Weights of a small transformer language model.
Training: 581M tokens, 4435 steps.
Each number is 128 + 32 x the weight over its row's rms, rounded and kept within 0 to 255. Layers, rows and columns count from 0. Numbers have three digits each. The size before them is the row's rms in percent of the matrix's.

# layer 2 MLP up, 768x192, rms 0.0606, rows 0-144, columns 96-191
092:175135169124177131183159125095134170114129094160113157205131108141165177201125136101123136141169104162138140185172119147110132145100132132147132050147124046106110111121088172027143105145125083140175135148126148068087155104074127105137114171089115109113175086140196111142155113110093131093
110:137204082111098150103151119123146114094124116169170165165161125174173127181129108000127135105072119092107127139145145070090133125117087113116097107149162160105164103173105133152097100147094162169130177132182157040137146144182109068095142103085059117101093136127133105123172140066136086144
091:104084087127147185105158131126094159146215157118100120099111139075127045115019122162135101125150120101118122114111162143123100123094125116078151164167163132137158177104116117119101194128142166131135168146182121184202095103155166124165126119152108131139159202109138119161161136109133094127
092:102121108113161139118181138067123120132129127157149123087148132197170153168150104109120116108097106133145146124065103134074175157138163122151105134111104120127076153125216132124093067123135144100127132140167170070182117140169096114157132142168127120152111138115150117109168167157102145151
101:109145118104123190128073122146107113106096073085162169197122159114164137099131150105095103125119107144140138135117129207154178160134143077162211110121150059098150163179114131117152086073126120070134116103089144083097099115097144110101120159128177098169149138090122065141140110118086134171
107:150175135081107173199127186103123112133149116176226114133110110136152078163111160108116117093130146104138118111157120091110126130052202137124122115135187134100142159161149126203131131069118179205118151103131082114126114128113118115121168129105097161131103101134117132124118108079152142130
101:169099154114050101150116134192145102100132156114145150109129128211097104133139098134087115026114121100141157085145178138141124136137152117136156140122150194147094098174101145104132098155103106124107166144144135112190108236134168109071110124159154133171161185148101161126119143118082153122
102:162138236142180105134158093095159094074113161245122132092149115158114144128154115151129117127133152118128135121138113039130148076120107150110089075128089140120099097150103174176123180087149168143124126097126121096114116112144157110161181135132183120143105105107071101146151108135144179082
096:137129146079095176175140245079153133129141132149128164062137113117070107078065093149081118131175113073102134120127143125157055125087111111132102167132134213132153088103105088080145158132138148064195193129120129165150136108137103126185123141084114128129124132128082101095067122097125134142
099:058103123098131083110094173131163123087132108098128124111117110164170149112151100111097060160086135145092141122146153213153077168052170106187051157134180123107131121126107109163146178108072188099155142111174100144141120113107117118141122129069095146116179123086112084171098116117136159105
117:128175096168048102136134138151146103112158160114101118103178157159113173085061118122158110157134107163102194088142081107089146090087108169128139124095125123167082138146109147098131097146124119121115130170097094186103096103137142119092045140145156186092119152107106152122142128114072120119
127:118161137131151141160127083165049094137157190122174135109073130133180123089111108121053136149118189098184096127138178098161146133179108078109123147129135140152106149094098105122120122104156164206137125141139069092160118184114107102120156117147136119151123176103155154127062142157131137148
099:127205114076124140089192147185185094138117113127178205130110173133140135171092109074090127142089101083187156155083128115100114080122137182108154117130174158089100146145142076131174175097110124164084118129076075130127147096141115101101108118083143107153099095141134084099059069094149084131
097:108177061099129182063215143176124145124181132119120117073141083088163185126138120103137089152088131118143148177127166095141088136063104143142094123145190073163107136190145114169146158174080068121101070081132140201066121124095096114074113067175130132166173145180169168135143104155160122113
102:161142131083147082124139098132029137096108148137146111140140089137062084147120150095180183092062162160152121132129129132103113094148118108096045131160123133119155074084155134168167130188169083200119140100134068140087204131145105133105129159117109174075083162136133147114174091170142208069
097:089134136150101098061129089193140104122110159140115128149164068102171130168162109156061101119127092160108127155138106143146150169163122119107154110166222104132163134115142122066083084119098137123173189119144158135125154135123137089105111134133176184107226061141138193080119142132152179062
088:111117096166149156206106139066117130094140218082134175147104131127120129104120138127122185179137113095113113139114154204160160168183118112166161133096149144161086161127079183125083147173124082103151091141142117133146112085100107140092087074151125099113169210121111153139091108155119118131
107:093166129034118120114095168074090181135150083084135091105149163104172184172131092133098117118113126102108117136125092178109132097153135145191106123136121122114087119174127143042104123130146138111046108158102144084206118159109105156182155091090109103145074130154175147145208196109145147139
101:095122074137132116136109114202147111119121132127091190121132113115083137103149113168205140131131123178127110110100104111138123127097071118135090125139198180186098092083150144141101104147163148127183140102058075100113160119109152150142132171127140193081159139086105178129120098112110111112
114:158179094157126135138162141156142156116139157132112118084107138142154135056147132083138134089147113130149110118155197178158038132160135106113159137118159166125125066139162103066166091151112137096138152140113177110130134184083134120128077084109103131157189089092114120166073127157106130161
102:117081106117082109064170090099145076124140137113015163105134144145074092126139144188215126165102096145138087089106199185128100111168084078167183167155128105130083133200116108081098136128206140121112145147175147139136118172137140120067124117120148091094162147068091110135124134148129125159
119:108148123112107111170159123140145145113117106176092136166123135190064157122174077110118114118106114152107175127114145131108118111123160152172126112088148111147100131161090148176150131126143165138087147131151121146170122120160094104134164099156166102123172090145121156098140103156170108092
108:213141157108116116112173126144110149142176139135105188065139152112200090135118150140179114131190091088113112093134164104128136159080183118165113109111125092104139143153086164068107127087131160099137131148070117127114117195154137082128128121155134097137092151154113121205135186106110111134
107:149127098156124147101168194140071196132100170214171074126149130100192139202187154171134106143107112106148150098132125094153195115147185125161118069121158169143124137136118111136109168086210123159157169127156161116087147116115175101145124101147181143111170173136109137141195153115147181118
115:116122189085075180066089108114144120158126054082111065062115107156085081130143119115163131093119119104143114059094097197112137142184105087160131127127122186199142166123104151147134109121177130199086106107069149129157136181111105163145169127157144121114120114098086097101115142118119150099
097:128146112101163109141159141128137159139184172109102094172179138130091131108102149135149196145126168121140165132178120107171109109122140095111097154103075156145119128131085124106127158139079052117066201147132145096086134124113125099091096118092132107126122172148087143150159121122132139165
059:127057173142151141113068199147114168144120116132162113120110088102190160144096133156124162117167102145086136170088156136114162155128150138110104102156112087106104100174117172123082116158104136080131068097122160152071120112139151174139125141148147166129117124152124163159132145142171084118
081:112106135163099118141100134160149128126146116106105111145183186133105132167093161186145151121116102142094078145155085121170172164129152093092081142104093157143139091146095155159172128130165135118191149110085056087151108131140184191111170124117165141170112122135109169083172149172159129212
070:148153069162174151122141122113136153098093154170103103160105174125122109121137150080118092103081113159103110098140130062065185134187097141085158153101145237139168125100122140101142090118165137119077138100151127147112113164134099118141162116093172090119171133131160144105165159085123118170
096:055065110125095091168108154180134134129124126083155046119145149116140113089164098137128094109152135125130124094103112148122124111083111122102110126145113142145099098164087151181044158134126079131101109067078171140123137192139137116029142126198116104145145139048092105094154099126113097127
106:128099150135079079125101117149097088114168137089139166125096130133123083121073158082168125132160158145148086149091095137110066090173162074091079144147166220137107140170050112128121089125130130146147163142115140095126152163100137098105177166120102151122122145109127113110154165101109141143
088:184138108138073113159157150162144053132126145126130102128139163104118119147090135157151125161138150112110101146133087175115069090143215153084093080171113130081095072179133154159130151115093139114156157162147139110147171102177146109128146154091146160133099106131150163105177133145157150081
114:176121123144161077075148122084131124142115112124091118183114087119139158154147155136116134153161130126149119156025206112149152171112184126160105114148085117144130195118103126173147141166130090131139103136189129114148127142131196136062152116142120155097136091164183090195116138162132190068
098:079113139143101114170133095158137127097171164105035136162126136158102113154075130148109104115111112144143161143103192202096097126140137144125159161151133115102105161115109134062090097107184086152151096101144145118141147182102126091101099116137137130165130108148110102132097153139123147138
099:137109161111122166179145132118106121119109145081172153154053131131092121121083147127106136151128150084161147147129116129082149153114121129120123096108048088129095154120106138140094142133113099113143127110154100131078067154150074140144111127198105118166133108141109127119120071110148158128
088:133088113099089105070115180173038176114115134124215146093143138164100144213107118096130141098170162171145127087139142109114190115079138119097184132096083107102135105111127112172164160096075134135151127084169141062089125098095159097183138158168120110170209093111158084095159151093139103112
112:218156147122098171081129101176109136147103124092154188157127139146132123116089119057150114139160127160148112171129063088140087121134105116120192193158135133092161126080127124104137096080170129098194096118144092111098111124129132143057098124096167094151188130164122173139087107138148103127
122:137120134128164105138122228080166132101154099144108139161135092156139204140113116138150121170167137127128107163074009139142122121119144161134063113131145130122145182148078131144076105131109122112179196138195128106147104135103133133129124046083122105089105162100140080116095099107151127161
084:142164150190154140118151077121110077145152130117100151121160124140158120150062155103118151130156114113132150110138119097148130134103157077130137120153087065159098142093158139158095168127170135104121129148077108203107139115128157112150100172144116187175109135117115137131197138097148090158
100:132111086110122112163153172093188147118119177140086097111209153084149082175110177145146095103151084163101177132120132116080130116192167137148100112112120122110177085151138130103105115188212124083126159126112157128085138088159134119168091122155101151133163131152081085165159041113119108116
080:123175073056124111156145111163115144079135145149153126151130188119138134138163168146136122100089155133126139103096138119108135137103070168114125153092103170162142117101148105099100049145163125194119039094146107135062124138091128136089139098124143116116092116165132146140105123137135115080
089:155099094131081109148119142119097153092131156103150154138122096062135196056096150151194192120178103147158103128120156121127068096123184087193119130181161129092144101185079139174177149130119152083148135160129104158104125134100108148142143150169166129183167110129157136128123172187131124089
103:055120124109129142118128142133119112142169123167138108070041175138166181156152145125106192134191080186094151114167124128095106136062127156100082115103113054112098108127163156123104144045213137151079159161153099124128128111112106123104125149117125143151135148156145160125163181151151103098
092:117104151137102146100129159121186065152093095158096054098150121186104142165104097163142168118065144169097092120168072125119135128165148115142103097164119149105127118138103198129176159136152145088131175171154150147156144143121130123167130194152185130078147168121118127167137110113094115107
099:163102115128143142085146171111029107139102100144136130128151111137101096087180178186115134185179122130164078138162133119163156167126140135145127148171109125096095121116128135137128079113097062136151119118108107144142103128089140155103109122094064185111097131123184124117108172152081126163
105:092140090131127115134147143166099176070114101130134199093117125121131150131125065126113137098166098154118143063224072171127131093105113120139104116111117094141120166159136100114120100065089147157163158093096119161145141092134129134130116149124171122150191139115117201160148158040121082177
095:127111124109099117112159144092125150090143179170120139182177136088145123124162190108129119049185124113164142123117146090126074130164145123134134086076115131162127092110147150104120086122163089144132144154117117085110156179148147078127110103089135194092088171135094115144082154127115150055
104:115131100085115127078160153170105155138140035139169129151105201115147122176169157125085154118111140140161132141086096171113163120153136141141101155172102117128100116184162153083099127148132150136091100109090139094114139130063108103166148201146160105133088096118148065099182143111099126088
103:095138086077130146129084093135087097105126180116150209169077123122118109104192154131085196125131147081167119106145162101156122133114089125110163098079140124109132171125174113146080083131111099152146086190111155139109141144128142185097179129110072137127169166139106167155126075125156164131
092:160181146135102132084179189163141161149152142135123116123150161082125114135076124119134160104132131156109152135084102111103167151144169148195170068114149092117135103172087190082140072157147150114152181111065109081186125120163130136123124119168118130121085050137104077096166152126115168076
105:136077147138204157170148051120094132170143136063129088120162108115176096163089051109146142121185131152074125131152117128129104118117191139088150156105195105107154095118083110141090158138166123114078139152131151110142114141126101058134129079119140131179080146090140110117127221142151120168
105:129110105106102114126123069134136151138114137117091140159121151080156151115133096116166179142141150187154123143109135138126142149144093149121105095128155110142143134136125143169087103151107049195082120127113084187070156146102108158107148123138134136145153167112121170091143111121112151106
103:115116109064106100095132114131129147114134016123134173175135152141163103177219119083120131099113108129115139109082113149101122135150166134086056109111090131134140125145135151106056136076132173155103122120088167106132160145141104166156151169121095097138052101120140132126166191107126151138
089:172142072136107111179154148148100151098141116128098134067051130123066147167031135087154104116086116161136108113084138042100131160185105113130111153099153125122094169120156116158119131121109164166211164115136152130147103096123156098134082075148132147161086133097165206123097084122099117137
105:125107118175145083107154124105107091139131134159128110125113100118098113118131133147171160080151129147149136163132149196091183120206133104070108086143105080106127067219226135061157105130131137156085101151140192123114122086125126138081158172148130158103164114112140112151200182121110134094
113:104046139122171214182108112077137114160122092075086141153112153149140092149170127186132132137104149119104113119074137088141085094112147143139076159135064128153144097191102114138139129177168185071156118131158107143132117124115119139115142120157179113180134165087137116137108129101148082165
099:161091158138111147100154163114124158176113128149078139083126184176161127108096165214148145091129103105144103083113130121103085076199131145119122208125063108093075109188128117079155158121189089173089088166139144162188100153146129085109091133151126115113136121120135151198166164097081131125
097:112119121146109136124146107176125053087161101151115178136106042095148142162060175165188099170115139104090117117107105178122184145121072117149173137180147176166188133096117125111106114085105139160152145150174198112109131086112094155104149114135124147115117145124168079127091162089144082155
099:144157182087112164047114129105141151140101147132122097110116094175104145100152105107117155135099110130184152156160149163084129077151172072107095133138113123134118141174134153125105102052066066163115115139118188070057114153145091146089153121157106085102054130093144100133150158147149087087
100:182130072075113072159156169069069165102132179178097107118156106114133125066141170159143140051146088145155172147116133152132126204135155107177097131113168169058112180103113111120146102186155081102127156101140100135124132185136154136193125174156099107110122107131133091127103128147070121092
093:125147107143120152076168139108112136157180108098126158161146094147085121088116139157151102176118128153161151134207130138175133125154091081130113122089123132160113130068226078116196116162165142147088156093131094153072141135115064158147127084107187133183170093100136117219074118129143183100
101:145121093145128183180151086118163132134113144100188142185128153145147129150149153131092165140094156099183148131112121159117107113133100173103127092101092118145143177159104089177176207172106095111154088093213121094125124106107128094176132099090194124114147166127078075140099109108137118190
099:137136123109145101109124141087149126103086081097136138091138140160172131129153145144086161150088171099145115137156055101152152113127149146165079120093101147141124143131104127119134145140080153107157143124112128130114094068162122167180119215117098131096157107153160157120154125108144137140
091:135218108116157184161109087075162155097122154147069123096089091167122093145134168097080129142153112116103132168133119159163100162107100125121104054084140151122139108152115156065082121035079105083131128146135091166149121157114126156107155158088150150117136102162101185161143143095168155121
100:188163165122167135124128187130097067105164124141094072098155134134169081141092084111143111132126068111068116078138065110126092130177123098167148191139177167113141139139156145166125116143115160135130156179088072099067173142131115143193086112094177123108096132116148185155148136123124100158
085:179140163123157099178121115161123049079167113123130127137165127080067108154178079089181113138122109113081093131115146062149106132183168153086118159137120142140147147155125128128114163141140129124121171153127115109092082081127107103156131102094102151110137127191110090082141177137133130190
096:111086194125103090102128126107092056141149168105173118194122151071157056161137133150107124143069080131168137186095101152139101161124137102116117148131117129075057109108125191182087063136099138122106104141189138132130168144142160050127097188079061132118109094176164142100177117171154130089
092:098096067147128157163141177087059121116158161094080147144062116158153116083105124146127173167164080098163104109131085093128115105134121115118122197135109192092193155156114081118158164199089109160116139162123067153114140113137166083172096151125083126143156105103153074173086137080149096159
093:124170164148125149108118120133101156116189101174133134079148139155133097064115114152102129068158146090143101157130168164128127119200128093130150153118132137116098134109141084077102156039147143136089138152110179091101112138129127102129126108124115150140127146096151200083128149140131099095
073:162093092129112149095095168133146111142130069160117132125108124155146142130106065157114095149081146072113115155134208125152160176079123125127146174082104114093079092109185159129131122100135115110125079140197166142199111152134079153096145076180104141167095118090180036145118078117144103152
094:185179100086085122052147104109109073078152109077137120119098057144114147121115128194102092103113105105181131134163168172129125176131054113147131122139114138098120136225190124107169099135194128192118103175117130199132132172146121179098173166090103147130118182154151129099067165069103154106
097:149093136120174091152087123114139052143153115124191152174140134144114118235139135157060125159163143127169138096154125115126132134168098154094150114115196138131130128177165098112076089156146148199069179111128120016105066104129133081161136083116108179109089133131159112089106114105111146115
107:127103140135168095143132085164122132120115176144122183076153131102046152117108154174169127139069112152201131194081174113112127125107172126118126133164150075149101153150142164152088129101094109115097114151104126120085199154116195127059103158171140108106126104144141120123151183117150122074
098:130148116179134079053106142136187118135157190171106141147114152144100129072102139124117133135146135115125130114169106155132140125158089078153035124108140143091125082124168120165133143191136116119099157197124075159059162115093109127092137120114106133092127134074173113126131147102129175145
092:108106098117083119066151143182108189126143094164148099142129103157152173168110109128116051130134130152123138146107131139138135094110145113101107149159148118087150105122151136099147149130077188179095114132083155122125120086169098087146165117150098106169096110146142066126177144087093128121
113:142093137120101184103119110167153088136129096068115108100081094170167102159093097176123087122123099130086072148140098153094138108139118086134143140186135214173216103125086130183098171137101168073162125185121168113111094102113093112129154131162086116119079175064136136109171146143105147126
103:175081113147121152052135145045162139174109190154095178183160093105098147093105120120172114128143166120153120142139087110124137111120134113085108145187188079094124157069087098115089121153092147152137149193088108085165118132105126159127095142152076132101166063146069098109163144150137148138
102:136144132107112110104193119117106096099142130129138146093112165146195153119152159154091152095165098074120116126160133133128213141131065142150114150182117134149124165122093090132114085141145136125124171166146221118125146200168129120100134121080172128090083113099126155184106164136099085162
117:147092136141100118133155155092171172091134080095142137154197105105084131097091154158127131088150056106103164143141137112075118156137144134087097142144090137114121120180148189137097142178087163072186111123099161164101104088136140102128092141141126169070138104131089149137161130100131133092
093:157075061176133212130145109045177140117118088096093114141152108161068157111137117167152085119135125165093097122117125110164124126062141085145114145154117122148128212137164157114092155105073157154173145165102114141106119066151142151155104126081130148113100115115102146175123122114162112113
115:188100142121166095126132170203107183146120188068195164091102097094079119078130121146119133170167118097161125108161149190139128172068167162128184079144121140094115151109093100159179162207098075113120138124097119142143108151145101114170083094131079048150149178117161167084147130135107135095
093:166136221126144151156092112056132207136116185107110145131140129077114123075086143181156121103166113117154150151127137123141135139096066099120158102128077145114080133088158117102122111195120114133159139113104071181143117159106149153140145104112071087128169217093086143136160111155152125105
113:115114126196174166171149140088187121150090133032106103162130146122124137138058132134086192179105125090180103150155105129161138160075191120105148038170147120063128183068115132163165140099171127146114124075102126176110193091122108198109094133122166145153181122108127152129129154122112097115
106:126132152104183114103094102127120118176195126114134118136124071149167150123130152115069133128211129060177130142158137123155132136127128130110086108161102144100140138088137153141120133114118040123089128138092104160085142119118089160121122183163122111105123093119128126127182160046157126082
101:062107158125171166116154080080131165091125163113079118188118119193120141081158164151082144081132076113144132128163135163114101163150101113137131135147098109189154119101138108201180128117107065174082110103119134154118158083098186131085108137097062126199161202088149072139107141128135128158
092:118130134119070110112185144163104124110181126085155135115117137121205057101174115131183126115146125077152117093124185103143096087212162068086121141135173092165173119166111131148139091128171106110070134138089161133104144153160159119059150095085094116133139124111124130107112149144080154132
089:124067130159116120211113153106149133087117122115132089136192144091148090126079164129122098111091084124080109110124148097117094158131041108145113116147099071119100051150086170079109100145097126124150149193166153147175066134129128092116071116126125143160144111157124173119176080138114195100
103:158105129093154143119152158181110214163120163168160141176128147094121146080099117184152149164148094222142160139180158150129093131128087111107118073097050080124075118167149125091156128140124084110152152107106137136120137142154119125126104113116083047137174118168121118137130115156137129111
080:199157191143197161133113151132146113128078175115116108138152138140162114110169126149126161125169126118108119131135137109096113141151104164110191123138180129106110164093149104123137081093186111132124135132084121104192135146122157102119111131124145100119131124113126105101167079104102099145
088:081145163087121161157142090098156115152107125133104114093178115130099130181146142098144132077128189127086116158141150119137101105174132112128106179090112104127094138147127092190091181099205176074169120137177150146167126091166202132119122134112098127135135138124096154131097156146137135094
083:104110110127168110107140106169182106128122066075142169131131076072121143127158102209115132148114109117120107154097142163176050145111162105122121158090071023107135160151158102138103174157125114097136123084107077133113190091127153150145121175100131155124116102141126183130143091126167155095
100:155132119116093180165186149138128138133097116092159165177128059155158137119100129098140137126110157139156133093136131062138135087055114113079109064103084155122085140117081119129147179109116145156119052135150132158084132129129163162130150146102077089149126074128210147155132074146137131166
124:088153130093149165135072127154117147117165143169096133159108126104094130105146150191124175147164126121125130091158212121146116095091143130123142127115116141128110135066149127148159139138164135092149136106107093172213140191154164112173108123124121127133113199109106183141114099171154124113
109:112126102152140146211092139123084146170092197091149169157093193175183154108175126156104185130103178113139104138130106086156142134090142145135162118144102148158154154134099100111088131137089095137108093113179121107187133092140123140101097125120146093164162208115152094146076082175162132158
099:119185192111167135161070086090115143155158179134066106099097162109064070077107141149135153122133130099142125152114135106154102139108087175100114132096179112146154194058141171088174077168114113149109141134187127128071131101128148155107105099090133141120102113114070124112075099143109085156
103:099085153136137162089075094158100105141132179114074146118150150165133138073092104145185079165160147095151152127106133153123047067094142157086122126159084104125037163146143117127091150068144191195121141114154108143142094127087102162142155131147149144131148164066106139096158152106148121099
108:145199112136124109133165147152133138109130098152154155159101095072113072158047109146193101086121083186149129071151052124095172199159111146116102167118098096085172126119099122143153110090132169139141130137114153137070128119099135149148124178163171127145095090143205113168140144124115142049
089:097083121133191087113176123063154141142089117091065151071178121043186194146117118139127111114179127178129101134167103168136162146106164121106088089142110130107143159151161156015139146075123080136114130124095155097104153138132152114155089117131131107141185081122167117094154156126114117064
099:099101119120134146142146056159125058121147094137126142092100149128110127131104184139086083179122091141077076146221150087118131101124122126145143137136129105104152140154076187139095167095157122132058096156084181127170116107167143099126131097086115113120077189116109097140131137166122167182
128:156150103153104149120088154156119057122048125127118178119153159154152146130134161172117072127121140143166155063105111087134130159142087125126168087133161149140143100140112097072191098169164121139118166136142102144094175176085137059154090057095114106132178152134136047122143047112124125139
120:146151083168081113142153108140138082090150163132089132095184155172128178103077115138123104181139127159085169053134108080117123075095098170117147127082095136179092101141088114090150111139120124137124169169118067153122090075141115112115048134112152191073129158110101132128120111132065120144
100:119108136147133129128109151198106065145154152135115106169145191109146189098106134177118086188134129137099134126100091188174149115110109165139194158115060122113137158165173092126138119152154097123152099099172163178176145095146129123178122116114114100153131175113162095117135136127164116147
102:078140148085098122137123128113117059155137098141055154155119077150136093062176141158121118121113119119096129114141203139150120047152130085096088139121065140157152168158182155092082126126106172118073145122140182134202111169152119171096175166109081151146062123083116086173136133186153112089
104:162134165106187101158168101175178102082069117152116087148157204138079097114125124142160083114062150122126176159098164088111109162170130141117114105078112130134026113141132121074176135102085125098122138126130112156118139128113102094161107132120137170083144064155145143076128082156128168152
116:142139105077194157141177106091164141159127142106100159109142109135194083099112110133130148156188129107174132116146179161119054116069116095118150120120133122116101062120170072121073170114173130122097134153120121067011088185095108154149151153023113150118109120138137098150125112148153093126
109:042103114131140176154144070182105111108131138134156151103068113180080128134104056100104102136101202105181094092133150122157124073097074147092131140128112119182141157113062050165141140130116099098116138124150095102169115130124115098120099081137107105155167133161106134149088118168148095173
085:101114158137107124172128087136142132133122112116100169099120125120150172119061112109190086151125196103130128079064117112144090095141103150100101154151085101136169109107111035110137130166182187098131067081212095157128129132139137091120140111120168142126168169092109149170107097125098109134
108:117170187096157125154115125073146133121135074098070119134096087141109119145084099099145087191093067148099119079141109150135090053141113103111099104164109108147119149115147129127090176119092153086118162177115160082159095102161123140121153154055099154068105137124096129124093213155168076131
097:129168121068152154092133164159148139117144180089149132149109122171191131172164127071179180096129174090112151122200130078167133111079152148117148076116162151116137122117164125170136112164138101083190133073126053148175102170054111128133138188081136137117116134095099172111075059164161204107
101:180097120117098126044137126063100089136166143095179101062165153116063081110175143136087094088097106098130123113113147126104126084139159104157128100099126134118139165118115141106099093148155119042120099092152155150142123184199147174079136095141046147146159148127114168109185131146121150119
104:103123128100117168187081095079131084115131112168101148103082141154126161097122112076193057101090099117163139115084196150166085124129062175071079099078182118081087142170151142143105025133119129132114179131090170126095130077131131142092152156114184121109080097111139167131138074097130053149
111:143156045127180143045178089095121103167137118119102147096103073104161138140145145085096158154148166081167152146133136145167119141189089122120209133128202099141157150148160162129131136119069074135093124088118148092105125092100106181145146176118091132112094103142178172190074130111118123078
108:118085065158115137107149125179154137084197105136121089086151070194075135082144093184093174101129172134067123126177147081133139122117117095088125178113152144134075119100134159134112122160155160092176149140132210162109118106133172066155129112118105134127149168094123166121169043096134170143
105:117186057101136174136173103136141141120084114106103109106160113124204135114189108136087115170109107125105101142161132142119124127063124130142152112177164133147174114167074152069058115081107174157123088130147146067144105128150079121123101177069163098087140079085129123160140102134088144126
097:058157099095154148128108089117163115087135077140150107127086118151177167147163124121089079121096077125170110168144097156140119122112159115102060141152112092132139178119156135175110192055116119174046078135123190090177131090142105135140167146066125079086078088077140108112151176137152117136
102:107155100120098120104159132140137156138107181168197107193124145151153146133140149164125201124162072168146106118191132194107133120160147100151210173097112128132135166123117104093181154128143068140101176161146130171085159120162114078114148120076106144120132140105086111120062135130071101173
092:060104133104089049147134091129136137111105157069110143096118216092115084066166119167132119076196109134171168145102079140122193138108111173203200141143143117086082127089099145100144086160128123130158125100132081136163118154151138116119119155137154114118085160090098165111155064129092118103
105:096078153154136173119113092123082127153128123177135120231175125153150134130144089113163183083082112160110141115132038188123214111145143128121119168122164088131153088144097118159154158104154149126007101141079099094095099102176119161150153166127122136142059110069094191125158172151125162150
098:099101154184127142069157150135108123103140198162173127136121146117126133137126155097121098119173109113189125134140103145143175155101147149128170068112121090173100172135134109163194176124099040087123089110108103160099160082141166115049127145135109071126150157166147130124125135132120129103
095:093189079082109100160163134203148127106113130156133128112134090164099137140150145104137115123125146163135159154090067120110134169110092118091070165137101164147135071135116099088153075149161099136138161114134025096114117119147176153103122110169130054120097146189089128096092121089144119132
098:137094069128113074209083095161159098101088182086100137129097151091125138044127161161129160162122132135110128146141123107140108117143110107168109104124104174119114126136111164170133090152107140022156123155165098121144128152165153132119122128190141161121109131125068122112123093122137076159
087:144118155116151135117118061077194130148167150107084127045122130097078139112179123214155118164134129158112117137141151143169093090135197086148172100103197053163122093177117126140096126109165115113131108155188127135132143140147085121131166094105129165118155101123090172160121162126128172192
121:148172169101143197114107094135121084147165127114150190123076157187098099112091130074116158156144193132153140163117113161143138075155139113092156145146174111177126150115113087137121138074158096113087135117150091138127117183110077116087140112050083106161130154142139119157086150130136140134
098:108165103137124144149090136122099080143122091145122107216126081144073156127109163175155097088104090121092111101097152119132122101097150118102097087144117191129145158154101129117093193081128153118136100140152165147184112175098175110120151147098064144137069094120091149197144102142100180117
106:167093136122092151146136136130079111108127113104142124137107143148129166158129074143106170135145198119134114114154107131169127133078130142115154157083125096098062128170153121109180156116161071182172051076172060131040122104062109184087135152131196113143135116104105131073089087093130122132
119:109084114114133104160158130073170158106138127090136114145145149161212159098157108172058158120152147133142099159097130127099155108079131118159115134091101135164115079119117103083118097198137037095139133155100132147049148124112115106142100074178132119127139116147140151156127116124130162135
088:085160115088103099136098172157166082154108075158109116108095135124094131142156106060107160144146143195143119116101141142119088037151131126118100135124169123152079118147140133106175115086127119113117112140153177111120132143085085107104201096126117174129121134136122130086139157122128136155
092:104111126137104122104108161094132159157136095172154143064113165126099077103190147147088155134100151121087212157189223120149158112155113141170124114095074165143105174115133157078118145145127135139159106113137109160215116159108126137094126147057166155140060097131062112166073130131091125098
081:115094159123112147141169119166119144126147107132084145112111106157163152068113106146164142113118155119126133191144123071142058129043122130133106166127146140156108131102088142213091136170185174084165168109142095127142095101139158054140097141158147130157144170124145184102090124116120122168
099:181159106145134061103143101055110140106164146095132127099126136143119150057157227146088171098146135103165115155132162138121069165117166118166078096108137093094106115112195121158129072133139108175136135106134105193066190143124174145051118193162159112144095138153119148110140161134126153106
111:081110090132180106152110111100132138119114169129155135163178152072115098129095124135142114122194062155101161098139183105154156116200018140081111101074113145117151116105146118112142115148148068136111083084149174168136146156143142165125072154113150122164118163115175084113058145144097111123
098:115124166097168157154145151150058098091149114136159151084071116152164120136087089082130129148101157114172074065121117137141113124121154121063153111151146138143146130119050079147108194099087113101067123122141128117155089181119121111140090112103120058176143089124178108136085093170106121150
122:067207084102134162080151064118087137138127116128130170128078142112153122164138103072143136156081173152130084084094177120195180123165097108142169162144107139119106121109098078150108141094158094181124111129169125076171125202136102166096166115176114107170162136110131139106061201149139122189
092:076135129073136129118124184146150151104129066154138091166112112140024143131138140073147123133147183179085126124115118114136101093104131142087095117105128145111181129055113183144136133082103081171125129143159129135108101085145138173086096138147106085140146168149159119113143112141164131188
091:100131110117140178167084112158143130131099109103103104124092105106078089095134192155145116176066112144181111160153117139135154108091127143149210152161153103129112146150094092136186104111095136104164113132169135090161080093152133132131118108126128144150139150127153158150110134126133142145
104:121189098099094143144074196151113156160088051151198121119158150175106104132122077110092153133058124143098137123104109150165179086109121147090080085140166111102153122186085145157127158138089143178133100069192136094101103104092124122117146119129116140137088114137197129118133171096130054192
094:082160139083078179118128133079162161100178138119177149144152137152077144134140095165162183127156112070133115153066126114151157081191168117144114085108199184172114196078139141116132180136118190107140142095131104115200128084103104135131159105113126123113181157177044133056132151203111105146
106:116100094124081130032127109114144103146134138185132183129133078112095170124078164118226128184189184099153150114111205162113145162134077083187141117122109144115121075133165105053139098152176105103135042116131142077085102158112142139099115103136178140131140128146101123174078059081099119122
108:139147077167156162164109096146127121106132194108122123113113120169094133094072126078121118142173134068156103149108080122147166138073151142090152071159157192133155171082111137193136157110100116094177122105138052162198094121154107106121121062129133100141209189148191153164126103125131115143
093:141074115143089101108165137077061126097155133120095116114145032120099163118073110143164111121074186102146149091136138085099150137096131112201157118133114129107086134198125144161149087099064117128150113124203169095092153147131125133155126149168122137157131124124106123143122130158110115147
069:142102133102158150148159144121090140148083150110192131136102147110136083135166092126121149081129181112176057193108164192185104140162116085135136139124122133139155117110136108095124134096158109128116146090149143072118140155130154160167171107104111086167098122153136127156097137145198146123
116:057145207153137124139123103092112169158120104129128096129169119109071184090118227162115127110139144127112141136104151145107161131168122138164146185107093134145113209079131101165124168090096130119125094145102159105151145108135117109148113097097064105138095201158138144130131143137156106120
102:118103078149166150142162180142149094157118122165186161170140138106175115134080112110136114122122105163134151151082101091107119183107086140050093118146136087121107129129123103143123059172157166164167124088116122124105155132072126114136116154128083104066143078164141125186124140156113123125
086:052133102153154150132122062207127149183108188162138083086081137149078136104175102128131140115062105143110146156139148204139102066131131134089118105114154132157087158142167144152089135083042116122135129146124206148064158181117146121124144157149082089098095174118138066097157136147127175139
107:117117100123144149112118098113143104114089121117151101117125167127120099110100138092136209117184175124174132127184159088135102101062155177129125116136134150118132104158079122141141101095044021132086124139191090159083159098110082121121130166167115102103170139141144113102099102163151089200